From a checkpoint of a small transformer trained on Wikipedia: RMSNorm before each block, capped logits.
Each number is 200 + 30 x the weight over its row's rms, rounded and kept within 0 to 999. Layers, rows and columns count from 0. The size before them is the row's rms in percent of the matrix's.

# down: layer 4 MLP down (transposed), 1024x256, rms 0.047, rows 283-309, columns 0-127
# up: layer 4 MLP up, 1024x256, rms 0.0504, rows 284-310, columns 0-127
down283,095,168,159,218,183,184,208,198,218,180,200,174,189,224,228,207,156,233,215,219,244,165,181,206,223,181,190,213,139,202,160,177,198,172,163,205,206,238,200,226,225,146,155,179,155,210,196,209,161,209,189,262,194,210,191,172,184,199,231,210,219,233,183,273,174,181,234,227,217,149,243,226,204,206,210,153,212,155,144,160,159,187,207,242,232,226,182,121,137,226,256,142,152,208,233,218,179,173,218,163,234,218,207,208,260,170,219,193,199,190,253,219,108,193,248,254,184,199,246,196,224,241,177,217,217,169,178,187,215
up284,101,185,219,186,196,210,191,213,171,217,218,289,189,224,155,231,142,213,192,209,204,185,213,179,204,202,203,207,203,185,229,233,141,247,185,207,140,244,169,208,198,236,179,223,195,283,189,194,235,218,175,173,233,212,195,199,181,207,228,193,210,196,247,171,153,144,134,187,272,222,227,167,180,176,169,181,191,213,165,182,193,188,183,180,178,182,181,227,211,137,209,195,207,207,214,192,217,154,215,178,189,200,192,214,210,203,176,161,252,160,211,226,201,178,178,244,168,201,208,205,186,213,211,166,207,187,231,238,227
down284,101,222,196,221,235,160,138,204,179,228,189,223,188,153,228,246,223,162,189,186,211,262,202,223,196,216,169,200,217,213,241,213,162,194,195,136,163,189,255,153,291,220,233,170,172,187,183,253,176,148,160,192,197,220,180,193,209,191,186,113,132,203,155,180,173,172,235,270,179,213,185,211,191,189,242,215,273,206,206,231,219,194,261,240,229,216,217,233,147,227,204,267,171,209,188,209,185,207,205,213,153,178,219,209,194,197,142,178,166,235,165,166,191,181,226,170,212,150,189,237,201,167,218,168,191,213,219,189,204
up285,111,231,198,230,164,252,161,194,161,229,207,211,198,159,246,213,275,210,223,163,199,230,238,243,191,219,199,165,236,184,210,230,163,195,238,183,190,263,236,185,212,221,177,158,218,147,196,206,173,194,195,211,192,205,201,156,232,186,206,185,246,165,188,176,234,217,195,157,177,224,148,207,233,182,149,227,200,243,229,213,170,219,253,185,222,229,217,188,219,212,179,182,165,191,222,110,231,216,194,214,225,181,168,198,192,181,181,170,159,213,232,225,210,180,238,182,256,189,260,202,140,166,172,198,210,204,173,137,195
down285,108,149,216,220,232,192,219,193,259,262,225,164,211,178,203,192,242,199,209,216,190,247,95,159,180,199,175,227,229,195,215,202,166,170,196,162,211,156,279,211,196,268,213,192,232,210,198,224,215,243,188,205,183,181,202,185,238,208,158,172,255,252,199,180,188,233,243,157,202,199,172,175,165,236,164,259,192,210,173,212,142,229,166,192,171,228,191,248,223,153,193,211,176,172,185,179,165,165,215,268,250,200,229,187,179,213,211,192,171,192,274,173,205,198,177,187,197,230,190,201,229,227,180,196,223,165,170,191,182
up286,112,219,202,179,222,200,217,158,153,198,238,267,206,169,194,160,172,198,257,143,189,218,215,187,188,197,203,267,163,191,221,245,187,215,209,202,205,225,189,216,209,212,152,208,223,211,179,195,191,187,179,194,214,222,229,207,213,207,186,209,147,185,210,173,191,216,181,161,177,238,138,186,210,139,196,158,194,198,170,201,163,164,212,203,168,229,187,191,220,179,212,165,247,217,176,230,222,217,165,159,169,162,194,238,205,140,218,196,174,169,197,245,212,203,194,244,186,174,235,223,234,165,215,158,200,217,213,216,193
down286,109,147,182,136,215,221,206,187,183,214,184,216,135,213,191,205,182,225,185,201,235,224,239,215,194,211,201,191,264,224,176,182,258,193,115,246,184,194,206,173,176,180,173,199,209,208,204,221,167,215,226,170,165,220,212,251,181,214,155,252,203,187,166,176,220,198,166,200,217,224,207,170,206,182,194,163,207,185,190,198,191,197,222,209,196,289,168,205,192,226,190,232,187,217,240,190,217,167,192,216,170,243,184,145,216,262,246,181,190,171,203,195,231,210,230,159,181,187,180,225,206,207,230,216,151,202,206,204,161
up287,093,244,189,218,216,253,195,193,216,174,189,219,194,193,256,233,245,205,169,183,245,228,212,193,269,165,189,177,227,219,235,202,199,209,237,182,178,203,165,197,174,203,230,193,215,215,185,231,167,259,217,149,168,188,214,218,195,218,174,138,179,240,184,216,197,198,185,144,235,176,212,225,200,196,191,244,190,243,283,223,227,241,227,230,228,180,162,190,219,213,173,173,280,127,186,194,212,207,198,188,198,202,171,234,257,214,231,241,208,241,242,211,188,255,172,240,233,163,191,215,186,170,149,156,229,123,204,237,240
down287,095,221,210,209,157,212,248,202,204,257,155,164,223,173,173,204,184,254,218,168,131,187,190,154,176,185,200,217,173,176,204,266,205,145,252,200,158,135,240,206,197,237,198,164,219,182,195,216,155,158,202,216,252,223,211,186,203,157,225,176,228,238,214,213,161,240,226,192,201,184,134,193,202,194,215,182,193,231,180,196,242,171,194,194,163,165,213,162,169,196,222,165,175,158,175,228,130,212,206,141,189,201,257,215,283,230,144,187,200,181,213,202,170,202,203,175,187,223,227,214,247,195,244,220,216,229,223,159,154
up288,100,162,163,236,215,201,211,179,204,233,204,251,236,227,246,207,225,232,207,205,220,182,182,204,211,187,223,183,224,211,189,178,199,234,207,185,190,226,191,151,265,227,189,187,179,228,188,234,248,165,141,180,176,199,236,234,245,156,190,202,218,213,201,129,242,233,200,191,204,184,219,228,203,156,151,222,167,241,161,268,166,218,181,186,153,142,206,166,237,185,246,189,239,216,185,158,197,204,163,212,254,252,207,236,215,206,178,210,176,164,168,210,209,205,178,168,226,170,246,214,209,141,169,203,210,192,183,188,227
down288,103,229,189,190,214,147,183,183,221,183,224,174,249,213,216,162,191,207,238,138,177,202,190,224,246,152,226,117,165,221,146,185,229,240,189,185,240,171,226,180,226,204,225,214,185,213,206,206,162,189,207,149,191,177,227,187,252,161,160,218,200,203,195,172,161,172,216,150,160,169,182,236,168,189,220,225,257,201,255,228,240,204,264,204,209,214,210,163,169,194,207,190,214,144,202,170,204,209,211,231,226,190,203,210,202,216,178,262,148,218,177,220,218,204,178,240,222,189,185,219,164,172,234,193,212,244,185,233,161
up289,096,226,222,197,212,199,169,219,134,224,184,192,189,206,182,178,230,211,210,198,170,202,185,189,218,192,225,197,283,196,184,260,159,227,218,190,168,249,153,204,176,210,189,194,229,219,140,231,229,214,190,178,215,143,205,220,163,215,197,139,189,237,251,239,184,190,185,210,198,199,170,157,201,169,178,169,249,286,176,215,200,167,213,218,201,257,212,205,205,205,205,204,164,173,157,164,199,196,228,178,205,258,186,194,268,198,182,265,179,204,189,248,199,227,222,157,190,236,255,161,189,196,122,196,241,199,185,167,244
down289,098,238,196,231,210,171,198,193,211,208,205,204,213,224,170,225,233,190,188,191,176,241,202,229,195,187,221,162,204,181,199,188,225,187,149,188,209,191,194,204,175,155,227,160,169,204,209,194,249,176,204,197,165,223,242,225,245,269,215,195,230,176,210,179,233,192,182,172,180,212,240,218,235,179,161,214,216,211,177,202,202,246,213,164,198,159,205,217,241,166,170,166,268,193,234,170,217,139,237,165,194,220,222,190,208,175,201,214,191,259,126,176,194,170,217,208,205,225,216,193,189,217,190,168,244,210,194,187,222
up290,108,160,217,210,127,205,146,215,176,237,194,198,244,187,208,238,216,202,168,204,162,239,213,199,216,170,181,228,191,167,195,249,209,235,167,175,197,182,246,192,189,278,171,164,229,187,134,218,198,259,204,191,222,187,225,219,242,203,195,229,165,209,233,159,241,172,236,190,240,243,189,192,163,141,224,223,229,208,218,198,188,228,205,196,223,214,175,176,212,194,189,163,250,255,205,251,208,182,214,185,160,168,179,194,230,212,177,221,189,186,222,207,233,220,187,150,225,196,246,192,211,178,217,225,121,194,182,229,251
down290,103,183,202,229,215,166,184,161,181,202,224,202,246,226,181,214,208,249,198,182,166,236,189,217,194,202,192,190,217,147,137,212,233,175,237,211,197,133,191,233,160,213,186,134,235,193,283,179,202,250,182,200,187,218,217,189,245,202,174,244,170,213,211,278,251,215,182,177,154,230,200,180,235,219,232,256,205,168,205,190,200,188,201,156,120,247,207,163,220,183,169,214,182,164,167,214,209,213,215,190,191,150,200,198,217,266,206,215,241,211,187,148,182,208,171,215,183,199,160,210,213,181,219,244,200,227,217,214,165
up291,095,180,180,230,219,254,211,142,169,163,190,203,203,216,210,190,165,230,225,201,175,236,233,166,275,177,205,226,229,193,192,247,214,227,133,124,182,190,197,231,187,198,218,151,204,242,237,245,208,204,172,202,202,126,237,217,183,206,143,133,207,148,207,163,202,186,139,208,225,181,206,163,203,187,185,223,185,232,250,234,217,168,206,214,163,207,211,165,217,161,200,190,226,205,189,201,174,215,221,212,184,213,217,245,223,175,230,255,224,221,204,231,215,196,193,175,219,161,198,204,196,198,177,160,193,246,181,223,201
down291,098,245,175,182,204,222,233,193,196,166,153,192,210,225,224,231,208,179,201,238,227,245,244,225,188,199,199,216,225,195,201,212,208,195,207,174,229,240,193,178,194,186,210,180,203,193,175,221,178,235,222,258,251,189,151,222,208,195,219,262,183,203,190,179,215,174,218,207,219,228,120,199,179,261,201,183,224,182,226,215,195,188,171,246,207,269,192,208,183,141,190,204,244,189,222,137,226,202,238,190,197,170,253,149,204,209,205,218,243,192,146,183,222,173,221,156,188,208,194,214,198,212,217,205,172,222,243,216,231
up292,100,214,191,239,134,211,167,231,173,239,216,242,216,173,154,228,252,173,208,229,162,243,220,188,239,213,179,162,251,155,211,232,195,201,154,171,187,231,200,160,181,214,178,203,190,166,172,203,192,232,209,183,200,206,205,243,228,173,192,181,201,196,161,155,201,113,215,178,205,251,249,201,199,235,216,215,198,179,214,149,213,242,193,281,236,229,194,150,177,226,192,171,240,217,227,161,223,219,191,225,187,184,182,218,210,185,216,221,181,218,189,196,218,168,177,173,251,185,268,238,173,165,195,188,215,215,241,174,297
down292,101,180,177,180,167,223,206,173,219,192,226,186,200,169,158,170,217,167,202,185,160,254,213,223,163,169,192,246,205,198,212,211,222,227,227,227,168,207,208,161,159,190,213,238,151,178,225,183,205,196,201,149,224,226,268,179,187,188,216,149,266,195,196,167,182,158,162,238,230,232,271,170,225,239,244,212,168,163,205,236,159,267,160,175,184,178,167,187,171,275,185,167,233,173,253,216,230,202,131,214,336,226,217,172,189,182,181,192,217,208,191,181,222,178,206,193,231,199,219,182,242,208,225,196,191,178,204,194,174
up293,095,186,237,234,182,191,213,225,198,238,189,234,235,211,234,214,217,209,230,177,221,228,194,202,210,184,238,139,195,172,209,196,192,228,167,137,174,240,211,200,161,244,228,220,266,192,126,206,236,219,220,143,231,163,203,159,248,180,203,134,193,144,189,192,274,201,179,220,190,177,220,192,156,172,133,195,188,206,198,187,187,209,202,242,194,264,225,187,234,143,178,225,174,200,190,200,213,240,241,157,218,177,157,231,187,162,236,201,206,210,197,174,267,192,187,202,223,251,209,224,218,182,117,191,158,219,159,223,208
down293,095,242,183,179,245,196,211,235,215,252,201,238,204,250,154,174,232,216,217,195,234,165,249,217,176,199,229,195,216,194,173,201,144,173,219,211,170,212,214,230,190,208,198,202,175,205,170,181,214,173,177,184,175,194,205,247,240,198,174,219,241,176,207,170,203,222,138,208,195,171,223,226,160,172,208,203,191,181,189,230,151,217,182,232,189,276,229,198,172,253,215,182,167,220,170,228,147,217,218,176,205,161,191,232,157,226,200,172,245,189,176,174,138,177,184,215,223,229,220,205,178,134,187,246,149,182,162,233,168
up294,096,227,234,185,189,183,151,168,178,181,196,206,164,227,246,214,211,151,241,164,145,187,162,180,241,213,179,171,210,133,157,233,169,182,211,163,173,211,196,258,188,204,208,191,161,174,194,219,208,201,205,158,179,231,278,178,219,197,194,231,202,212,228,167,187,203,147,161,248,159,152,176,225,214,189,192,186,269,228,200,209,185,243,192,151,190,200,222,214,133,227,222,168,189,186,213,246,196,197,193,188,224,188,168,187,185,159,246,158,163,186,216,167,221,209,171,253,186,203,214,171,202,187,172,167,207,151,208,263
down294,096,229,194,151,217,204,184,152,234,192,147,226,206,217,210,193,221,267,174,217,170,188,230,237,201,217,219,224,239,195,193,179,169,178,222,246,195,141,175,159,145,166,129,226,168,163,232,196,188,175,211,177,152,249,147,195,178,171,213,199,191,217,211,202,261,250,196,260,189,105,196,175,199,217,180,222,191,137,212,152,181,193,208,200,238,181,250,209,227,232,161,195,192,248,179,193,246,181,210,209,189,242,229,248,241,212,208,195,176,181,192,205,236,185,207,174,199,221,178,211,218,196,204,189,195,124,222,189,233
up295,097,116,227,239,206,183,204,245,160,176,187,208,245,171,215,172,195,218,255,217,154,215,214,179,176,199,183,166,218,152,163,219,173,172,208,211,231,219,219,163,198,244,182,216,172,212,219,186,235,223,158,156,241,196,214,193,252,277,153,185,185,213,228,202,178,203,170,193,268,208,172,188,204,157,149,191,219,234,253,224,194,247,183,216,201,210,208,156,204,188,183,189,258,121,179,157,185,149,134,193,211,236,235,199,230,198,213,177,162,215,222,152,170,212,231,197,208,242,226,260,287,188,128,202,182,161,214,184,187
down295,096,210,190,204,172,180,228,215,166,243,133,178,165,213,207,140,191,186,197,209,190,172,192,179,213,260,190,235,227,226,138,208,229,197,203,248,129,215,204,207,157,189,224,207,180,153,204,213,227,199,180,249,151,209,189,183,158,218,144,244,204,208,168,215,179,216,190,173,177,144,209,161,205,185,211,183,180,231,245,164,183,212,156,181,188,225,201,189,171,174,205,250,136,202,239,203,196,197,208,235,214,190,220,222,164,166,224,177,237,208,247,229,234,198,240,206,257,190,230,180,201,209,215,209,201,216,235,196,214
up296,093,239,131,181,172,186,221,205,198,188,195,226,212,192,229,207,260,219,248,195,200,164,176,155,187,179,228,242,273,186,234,218,159,186,188,194,153,227,226,218,213,176,173,193,171,209,228,154,220,163,189,204,161,178,168,187,225,208,216,247,198,203,198,194,217,189,176,210,185,194,219,180,201,198,180,218,175,251,219,173,182,193,162,204,184,214,224,185,182,153,223,209,238,195,221,173,272,213,151,217,201,201,168,210,246,128,196,218,208,183,180,147,221,217,180,170,242,238,195,240,167,204,214,183,202,151,232,194,286
down296,094,267,224,138,203,197,177,161,179,177,230,235,215,204,144,155,230,210,255,185,223,208,264,188,190,221,193,217,169,170,132,194,197,258,215,222,210,196,241,187,210,191,247,199,205,208,234,190,208,192,165,249,211,202,206,228,164,203,193,216,246,159,186,220,213,183,203,233,201,171,168,212,249,213,194,208,246,206,216,173,143,219,206,222,161,243,182,186,197,233,120,195,167,180,247,194,185,179,183,201,205,171,228,197,157,208,173,174,171,201,162,214,225,191,171,218,172,276,143,201,246,237,180,259,208,148,167,172,186
up297,101,202,172,209,199,181,215,231,156,218,216,210,217,219,231,248,188,187,227,160,154,182,203,193,241,203,158,164,190,205,237,206,126,220,193,182,184,214,130,182,196,206,222,224,179,231,219,230,215,242,191,183,220,116,205,121,218,220,202,172,204,200,202,215,239,205,161,181,237,191,202,221,190,188,161,213,199,181,231,198,181,255,232,175,207,175,172,169,201,170,219,210,170,151,227,215,168,163,206,212,198,192,132,270,196,183,236,204,182,188,176,186,252,251,183,208,217,190,202,176,165,220,150,215,222,170,237,239,217
down297,103,248,205,200,165,213,214,239,150,195,204,215,209,177,226,170,176,251,225,212,176,237,245,159,205,206,234,262,236,163,173,178,178,199,161,258,220,196,160,209,193,211,214,212,195,215,233,219,202,128,235,166,225,191,209,191,149,176,205,157,223,176,284,155,205,233,203,182,208,174,182,225,218,228,181,178,209,182,249,197,173,202,208,240,194,153,220,194,213,125,174,243,248,165,175,219,189,198,165,166,184,168,140,223,177,195,231,229,151,220,207,176,231,199,261,161,225,196,269,200,194,220,218,199,162,214,201,231,193
up298,099,245,178,218,216,215,232,223,119,226,227,246,173,185,159,207,208,219,199,212,182,174,241,149,200,189,210,160,195,140,217,228,199,238,223,203,194,239,216,179,185,197,140,179,221,201,172,210,216,192,204,222,132,164,148,232,216,187,238,173,278,196,192,192,227,203,178,165,247,195,187,202,214,146,188,195,185,224,232,194,181,233,186,224,233,228,192,182,161,223,244,225,221,189,209,123,242,207,158,190,171,190,160,185,201,186,177,203,205,220,200,185,214,208,176,198,208,181,242,205,186,200,216,226,141,240,241,215,233
down298,099,205,274,170,213,210,228,196,197,181,174,217,195,214,241,192,209,202,201,147,226,200,152,193,221,256,158,257,200,187,224,213,218,228,277,178,146,213,192,188,212,170,235,160,230,226,246,248,208,194,203,246,197,192,199,182,187,215,232,247,219,186,262,216,210,206,207,209,195,177,132,167,241,178,208,184,229,192,158,221,189,219,209,190,208,228,171,222,218,198,191,144,217,180,200,232,186,194,166,297,207,219,214,224,232,204,115,206,219,164,186,133,159,204,210,167,211,260,199,203,145,187,246,182,197,172,188,177,171
up299,099,183,136,166,238,217,193,186,208,231,228,193,267,164,232,149,236,198,226,248,222,226,192,249,239,164,202,160,263,209,196,224,195,237,205,148,205,216,217,253,208,179,134,217,204,264,158,181,193,226,223,187,199,159,198,154,242,166,235,197,216,221,148,197,183,193,194,163,187,175,213,148,203,186,186,229,211,188,268,194,171,169,247,173,164,184,223,186,200,117,260,235,206,190,196,181,199,208,248,192,177,172,171,194,217,162,198,193,213,236,243,201,216,209,173,199,189,237,207,154,202,185,155,186,225,228,188,198,256
down299,100,150,197,187,236,223,145,216,232,187,201,179,176,187,200,164,234,176,222,230,210,195,189,193,176,233,208,155,186,249,234,235,259,228,196,160,196,184,211,190,246,207,210,288,169,199,206,178,220,195,215,212,159,211,209,167,155,215,243,252,210,219,208,192,202,165,213,261,127,207,224,171,141,187,235,220,199,188,242,196,206,166,258,162,213,203,200,164,204,178,180,195,195,230,208,182,176,184,173,198,207,239,238,157,193,208,205,190,210,217,198,207,268,163,236,201,149,209,219,207,262,219,222,233,184,185,220,200,198
up300,104,200,221,262,224,201,203,233,168,206,253,267,240,177,165,172,196,150,196,246,196,210,252,172,217,204,221,190,251,188,165,213,194,179,184,209,165,232,228,161,204,189,135,248,194,194,189,210,235,193,192,265,186,192,208,211,166,241,240,213,220,193,227,177,161,218,205,195,226,232,239,181,210,173,176,185,185,242,198,228,190,187,176,187,132,215,222,204,150,174,151,180,189,204,162,165,213,222,186,206,205,213,197,206,209,220,270,199,174,210,249,255,245,202,197,205,214,219,172,228,235,130,146,155,221,202,164,201,189
down300,106,199,228,192,198,195,157,186,227,134,179,184,219,181,284,217,240,209,250,169,236,194,169,164,182,268,226,212,215,113,111,211,242,220,263,243,178,221,244,232,188,209,241,216,193,230,172,222,163,203,244,194,217,224,229,215,168,113,209,221,207,190,213,211,198,163,213,220,202,148,204,258,192,224,213,183,212,220,187,171,203,196,222,121,165,193,217,216,166,175,213,216,207,155,191,220,244,220,167,213,261,186,233,192,195,149,266,242,226,214,217,197,230,216,235,165,221,227,219,218,226,238,202,184,160,177,242,141,236
up301,099,212,168,243,214,190,217,155,179,235,237,184,192,185,159,254,209,158,173,180,158,185,239,187,189,208,207,164,265,181,220,240,181,212,228,127,147,227,188,229,183,203,169,178,218,246,192,222,218,218,194,166,214,164,255,208,239,196,160,173,185,192,171,226,264,184,151,135,186,174,189,194,229,145,181,192,193,198,193,168,263,175,118,228,164,212,138,211,214,210,207,158,235,188,162,189,230,215,190,157,134,206,209,202,227,185,204,184,218,197,229,208,169,196,192,208,207,197,166,156,183,178,230,169,199,202,215,221,210
down301,100,223,214,197,211,241,207,273,188,236,197,194,179,164,130,207,191,149,209,264,185,154,210,198,173,213,194,158,233,196,203,212,213,189,244,230,217,239,160,202,216,173,193,234,170,197,236,167,205,184,230,182,243,266,207,210,225,177,196,205,145,204,197,234,210,166,205,232,227,208,155,208,241,241,220,143,179,208,185,166,194,161,180,203,198,250,236,220,207,178,166,242,228,224,220,196,198,196,199,222,184,194,209,174,183,213,115,172,211,183,194,217,154,181,192,230,223,202,223,197,200,173,201,295,174,235,202,163,181
up302,103,230,202,201,161,239,236,191,229,262,216,207,200,185,186,195,228,179,176,187,183,183,208,209,269,222,195,226,236,150,189,246,209,200,180,138,151,173,212,176,142,211,197,260,208,206,246,201,216,192,141,197,168,217,239,211,269,238,221,170,202,234,182,195,188,107,169,173,200,191,224,221,143,164,183,159,223,217,161,100,214,186,165,234,178,221,221,199,234,172,192,157,158,239,171,172,170,255,198,130,206,163,180,160,224,196,177,216,212,212,197,164,184,204,202,240,216,178,191,196,187,194,257,210,159,183,219,214,239
down302,106,180,238,194,223,216,189,210,193,241,199,238,214,200,208,186,207,178,161,185,202,163,242,192,252,189,141,208,220,239,184,158,152,240,165,173,229,172,235,176,208,200,221,223,208,167,235,210,229,170,240,259,191,197,200,162,216,215,195,186,187,182,226,177,186,187,214,229,189,157,243,220,208,162,203,149,220,231,190,238,155,230,206,211,167,226,136,192,186,188,218,175,156,205,176,161,265,165,218,178,234,181,191,172,207,188,202,257,212,253,215,216,214,186,153,234,230,242,188,187,241,133,173,240,206,172,145,213,175
up303,102,178,191,206,161,177,195,201,201,218,204,248,264,198,209,190,216,237,197,208,197,154,188,168,212,248,208,244,193,163,223,198,182,199,234,152,192,235,186,199,207,245,177,231,173,220,236,229,190,224,146,200,188,173,214,224,199,225,194,170,181,197,248,187,221,154,185,173,256,178,164,173,182,212,147,204,219,206,213,228,197,198,177,183,192,267,221,140,201,164,253,151,241,217,240,221,191,188,191,140,219,259,125,211,181,226,199,199,241,211,242,214,151,212,143,215,232,229,158,197,204,201,189,198,153,193,230,226,292
down303,104,172,252,202,230,147,227,177,222,255,190,238,194,194,188,168,167,182,222,225,207,170,166,195,244,227,258,218,181,195,214,164,141,157,206,193,192,177,184,203,218,236,205,154,176,219,205,213,213,213,214,170,213,170,214,235,212,227,199,191,177,198,193,200,199,184,227,231,195,223,237,161,254,261,194,187,192,239,229,172,234,223,218,216,173,237,200,105,196,200,256,232,158,222,180,231,160,192,181,201,196,183,173,225,180,264,206,182,194,149,178,208,186,172,169,254,242,162,247,197,201,160,158,210,240,228,210,192,192
up304,108,225,193,261,169,181,187,192,189,209,188,192,138,199,211,201,171,214,176,230,216,221,205,216,141,189,183,178,224,147,214,176,167,216,186,191,212,196,187,163,212,220,188,250,223,181,206,225,223,266,175,176,149,199,230,200,170,233,164,244,144,175,208,144,170,224,216,237,217,261,191,233,176,182,188,218,228,243,225,199,177,216,172,196,205,220,201,208,213,193,193,173,241,178,168,209,236,208,200,179,201,132,185,173,210,196,222,164,177,207,227,229,246,241,158,249,208,191,204,224,218,166,183,181,186,232,174,245,162
down304,105,220,240,228,175,179,222,198,221,168,246,217,183,165,210,234,219,145,191,166,191,214,226,235,185,196,216,187,224,200,211,225,190,191,180,295,235,243,168,152,180,191,177,235,232,196,153,201,198,187,193,250,220,168,236,209,216,175,177,199,204,255,234,188,227,225,226,183,191,144,206,198,203,190,175,227,211,293,179,211,222,198,155,158,228,144,228,210,152,221,206,254,209,175,183,162,238,190,263,146,183,162,227,240,205,182,219,207,205,237,201,226,187,285,190,206,201,190,231,191,221,200,178,165,158,241,226,190,205
up305,092,218,196,181,261,197,135,195,191,243,233,232,206,137,161,191,242,146,204,216,206,143,199,250,197,188,159,197,158,201,190,211,220,210,147,210,169,244,219,231,198,232,225,200,239,207,198,170,175,170,216,170,216,150,237,218,260,210,222,201,190,227,189,206,222,186,195,203,203,171,167,204,195,240,186,183,205,216,193,229,163,183,204,214,145,187,143,179,238,194,236,115,280,208,177,236,218,247,209,157,171,160,152,179,218,208,198,215,226,206,205,195,244,245,165,188,226,212,208,224,167,152,184,228,215,157,199,186,241
down305,094,229,259,180,242,132,223,175,205,200,171,145,195,243,225,170,222,181,168,186,205,214,193,210,204,206,163,197,194,221,181,217,211,220,166,204,176,226,216,157,200,241,222,202,177,176,190,188,193,175,205,204,254,175,189,202,187,228,186,211,258,184,221,179,197,176,170,192,163,138,191,226,190,243,219,206,213,252,226,199,163,218,200,174,210,216,184,222,222,205,128,174,198,227,180,216,165,211,131,147,167,215,243,197,163,241,233,154,162,222,177,231,202,179,185,227,201,200,189,232,209,273,153,245,237,193,223,180,224
up306,099,185,160,214,171,218,166,242,165,235,205,219,208,198,178,172,149,228,277,193,182,235,238,184,198,210,157,205,202,247,198,195,205,241,208,206,160,193,229,181,243,183,202,222,218,185,205,248,206,150,202,212,152,202,227,245,217,120,135,190,142,222,169,177,161,179,231,194,215,195,215,201,173,223,190,238,232,189,194,224,213,185,150,199,136,279,197,227,184,188,201,194,209,245,190,143,240,195,150,219,221,209,142,237,230,196,191,206,226,245,222,217,246,179,235,219,195,203,241,218,168,140,128,172,220,223,206,208,233
down306,098,199,205,221,123,206,164,273,206,190,222,174,153,173,203,202,202,203,198,144,156,203,205,176,212,186,172,228,220,216,226,235,241,202,180,225,183,177,208,202,224,161,181,206,203,177,240,210,167,166,211,169,212,212,186,162,227,142,181,238,171,208,151,201,185,168,226,169,158,226,239,210,222,234,196,193,194,196,219,208,195,181,172,184,214,216,205,218,251,152,164,232,166,218,225,173,191,241,245,181,217,225,227,207,204,187,206,218,128,229,215,203,181,198,171,223,180,243,161,208,271,223,198,269,152,266,238,208,206
up307,107,201,168,177,210,206,196,209,175,167,217,180,232,177,242,192,164,196,216,206,226,182,195,220,187,170,256,188,185,175,208,218,189,198,252,198,181,203,242,191,198,201,177,170,228,230,181,143,193,202,174,222,202,163,212,131,207,171,170,182,214,180,226,188,172,206,160,230,246,166,135,172,217,151,161,183,169,205,226,202,177,207,172,211,182,159,166,221,256,211,222,203,218,149,216,200,176,233,189,223,171,240,173,230,186,149,207,198,205,221,173,215,249,241,250,218,256,213,151,168,195,188,121,198,191,192,172,219,188
down307,106,200,149,142,233,249,174,232,222,225,219,193,189,175,136,168,187,181,183,258,231,214,219,156,204,233,204,243,202,164,199,237,220,197,224,187,194,173,185,224,243,208,203,216,195,244,205,224,219,222,212,178,215,181,200,138,187,142,199,174,188,190,201,166,178,177,181,115,205,272,278,226,222,213,215,183,258,245,203,167,185,191,234,141,190,176,149,227,219,168,182,188,203,196,188,256,214,160,162,239,236,203,196,167,206,191,203,177,214,173,161,222,231,236,203,194,190,227,160,187,207,241,196,219,245,160,189,189,162
up308,107,162,218,210,174,211,210,263,187,190,220,186,240,179,207,211,197,199,218,207,182,241,209,208,216,220,200,217,224,164,193,223,178,224,155,177,236,204,169,206,185,224,160,167,214,242,220,184,173,187,185,241,196,187,190,180,263,195,200,177,181,180,167,211,188,172,172,151,232,172,187,236,194,165,140,168,206,242,192,255,235,174,198,196,186,223,211,117,175,181,225,174,193,203,174,207,192,200,252,164,241,166,197,210,196,190,197,196,209,218,146,220,233,203,227,207,188,175,274,151,268,210,170,208,172,197,148,176,189
down308,105,214,248,179,238,168,154,202,199,246,238,254,227,157,268,215,220,153,199,204,262,227,185,204,186,236,215,232,164,218,202,201,238,202,168,159,219,194,204,230,204,213,226,177,188,193,197,181,230,175,218,248,177,253,185,207,261,218,199,215,246,165,253,210,191,219,182,200,150,188,202,214,174,216,217,176,167,235,211,220,150,147,266,143,195,151,160,197,191,161,127,243,262,229,247,201,205,212,183,180,236,145,188,228,131,206,136,161,180,205,184,197,240,216,178,201,189,193,162,181,236,150,234,232,155,232,223,209,196
up309,101,154,138,189,204,172,161,199,160,186,189,198,184,129,188,206,190,220,208,160,228,154,271,172,199,198,222,176,234,193,204,190,176,194,187,194,146,218,221,177,137,263,192,179,252,255,178,210,266,226,179,170,180,158,148,172,223,140,141,212,178,206,173,137,184,164,190,184,220,195,179,211,159,178,125,195,217,211,200,195,184,219,200,165,159,230,235,205,218,131,192,178,191,168,152,153,221,203,167,213,244,178,209,200,242,159,184,235,215,240,256,152,226,196,148,222,210,225,220,230,189,221,159,220,218,267,223,225,192
down309,100,206,207,224,239,229,190,161,162,272,145,207,156,206,191,212,171,209,185,195,201,128,232,202,161,166,233,180,234,173,230,147,198,226,203,222,197,209,214,168,212,177,201,177,164,204,140,213,171,183,205,191,230,149,226,235,189,184,199,236,212,196,167,205,229,163,175,183,131,235,171,154,190,198,212,305,171,194,171,186,185,198,189,205,227,154,204,160,187,204,195,202,189,176,206,208,160,239,232,197,153,197,189,168,191,209,212,233,197,211,162,197,182,192,241,190,146,188,190,220,198,225,204,195,233,255,177,231,154
up310,097,234,244,187,229,247,182,157,162,171,222,246,241,187,163,173,251,166,248,181,199,232,255,166,248,176,218,227,176,235,212,170,155,239,196,161,166,223,234,259,194,248,189,201,195,221,235,200,272,165,198,159,215,170,251,185,214,226,177,204,154,190,196,183,191,185,225,164,181,245,202,168,217,176,215,143,195,217,200,235,177,181,203,239,198,176,145,206,204,196,241,205,253,202,198,155,241,164,187,212,205,196,214,242,203,185,233,201,221,242,217,227,189,211,183,152,248,250,210,201,196,159,164,202,187,255,210,280,216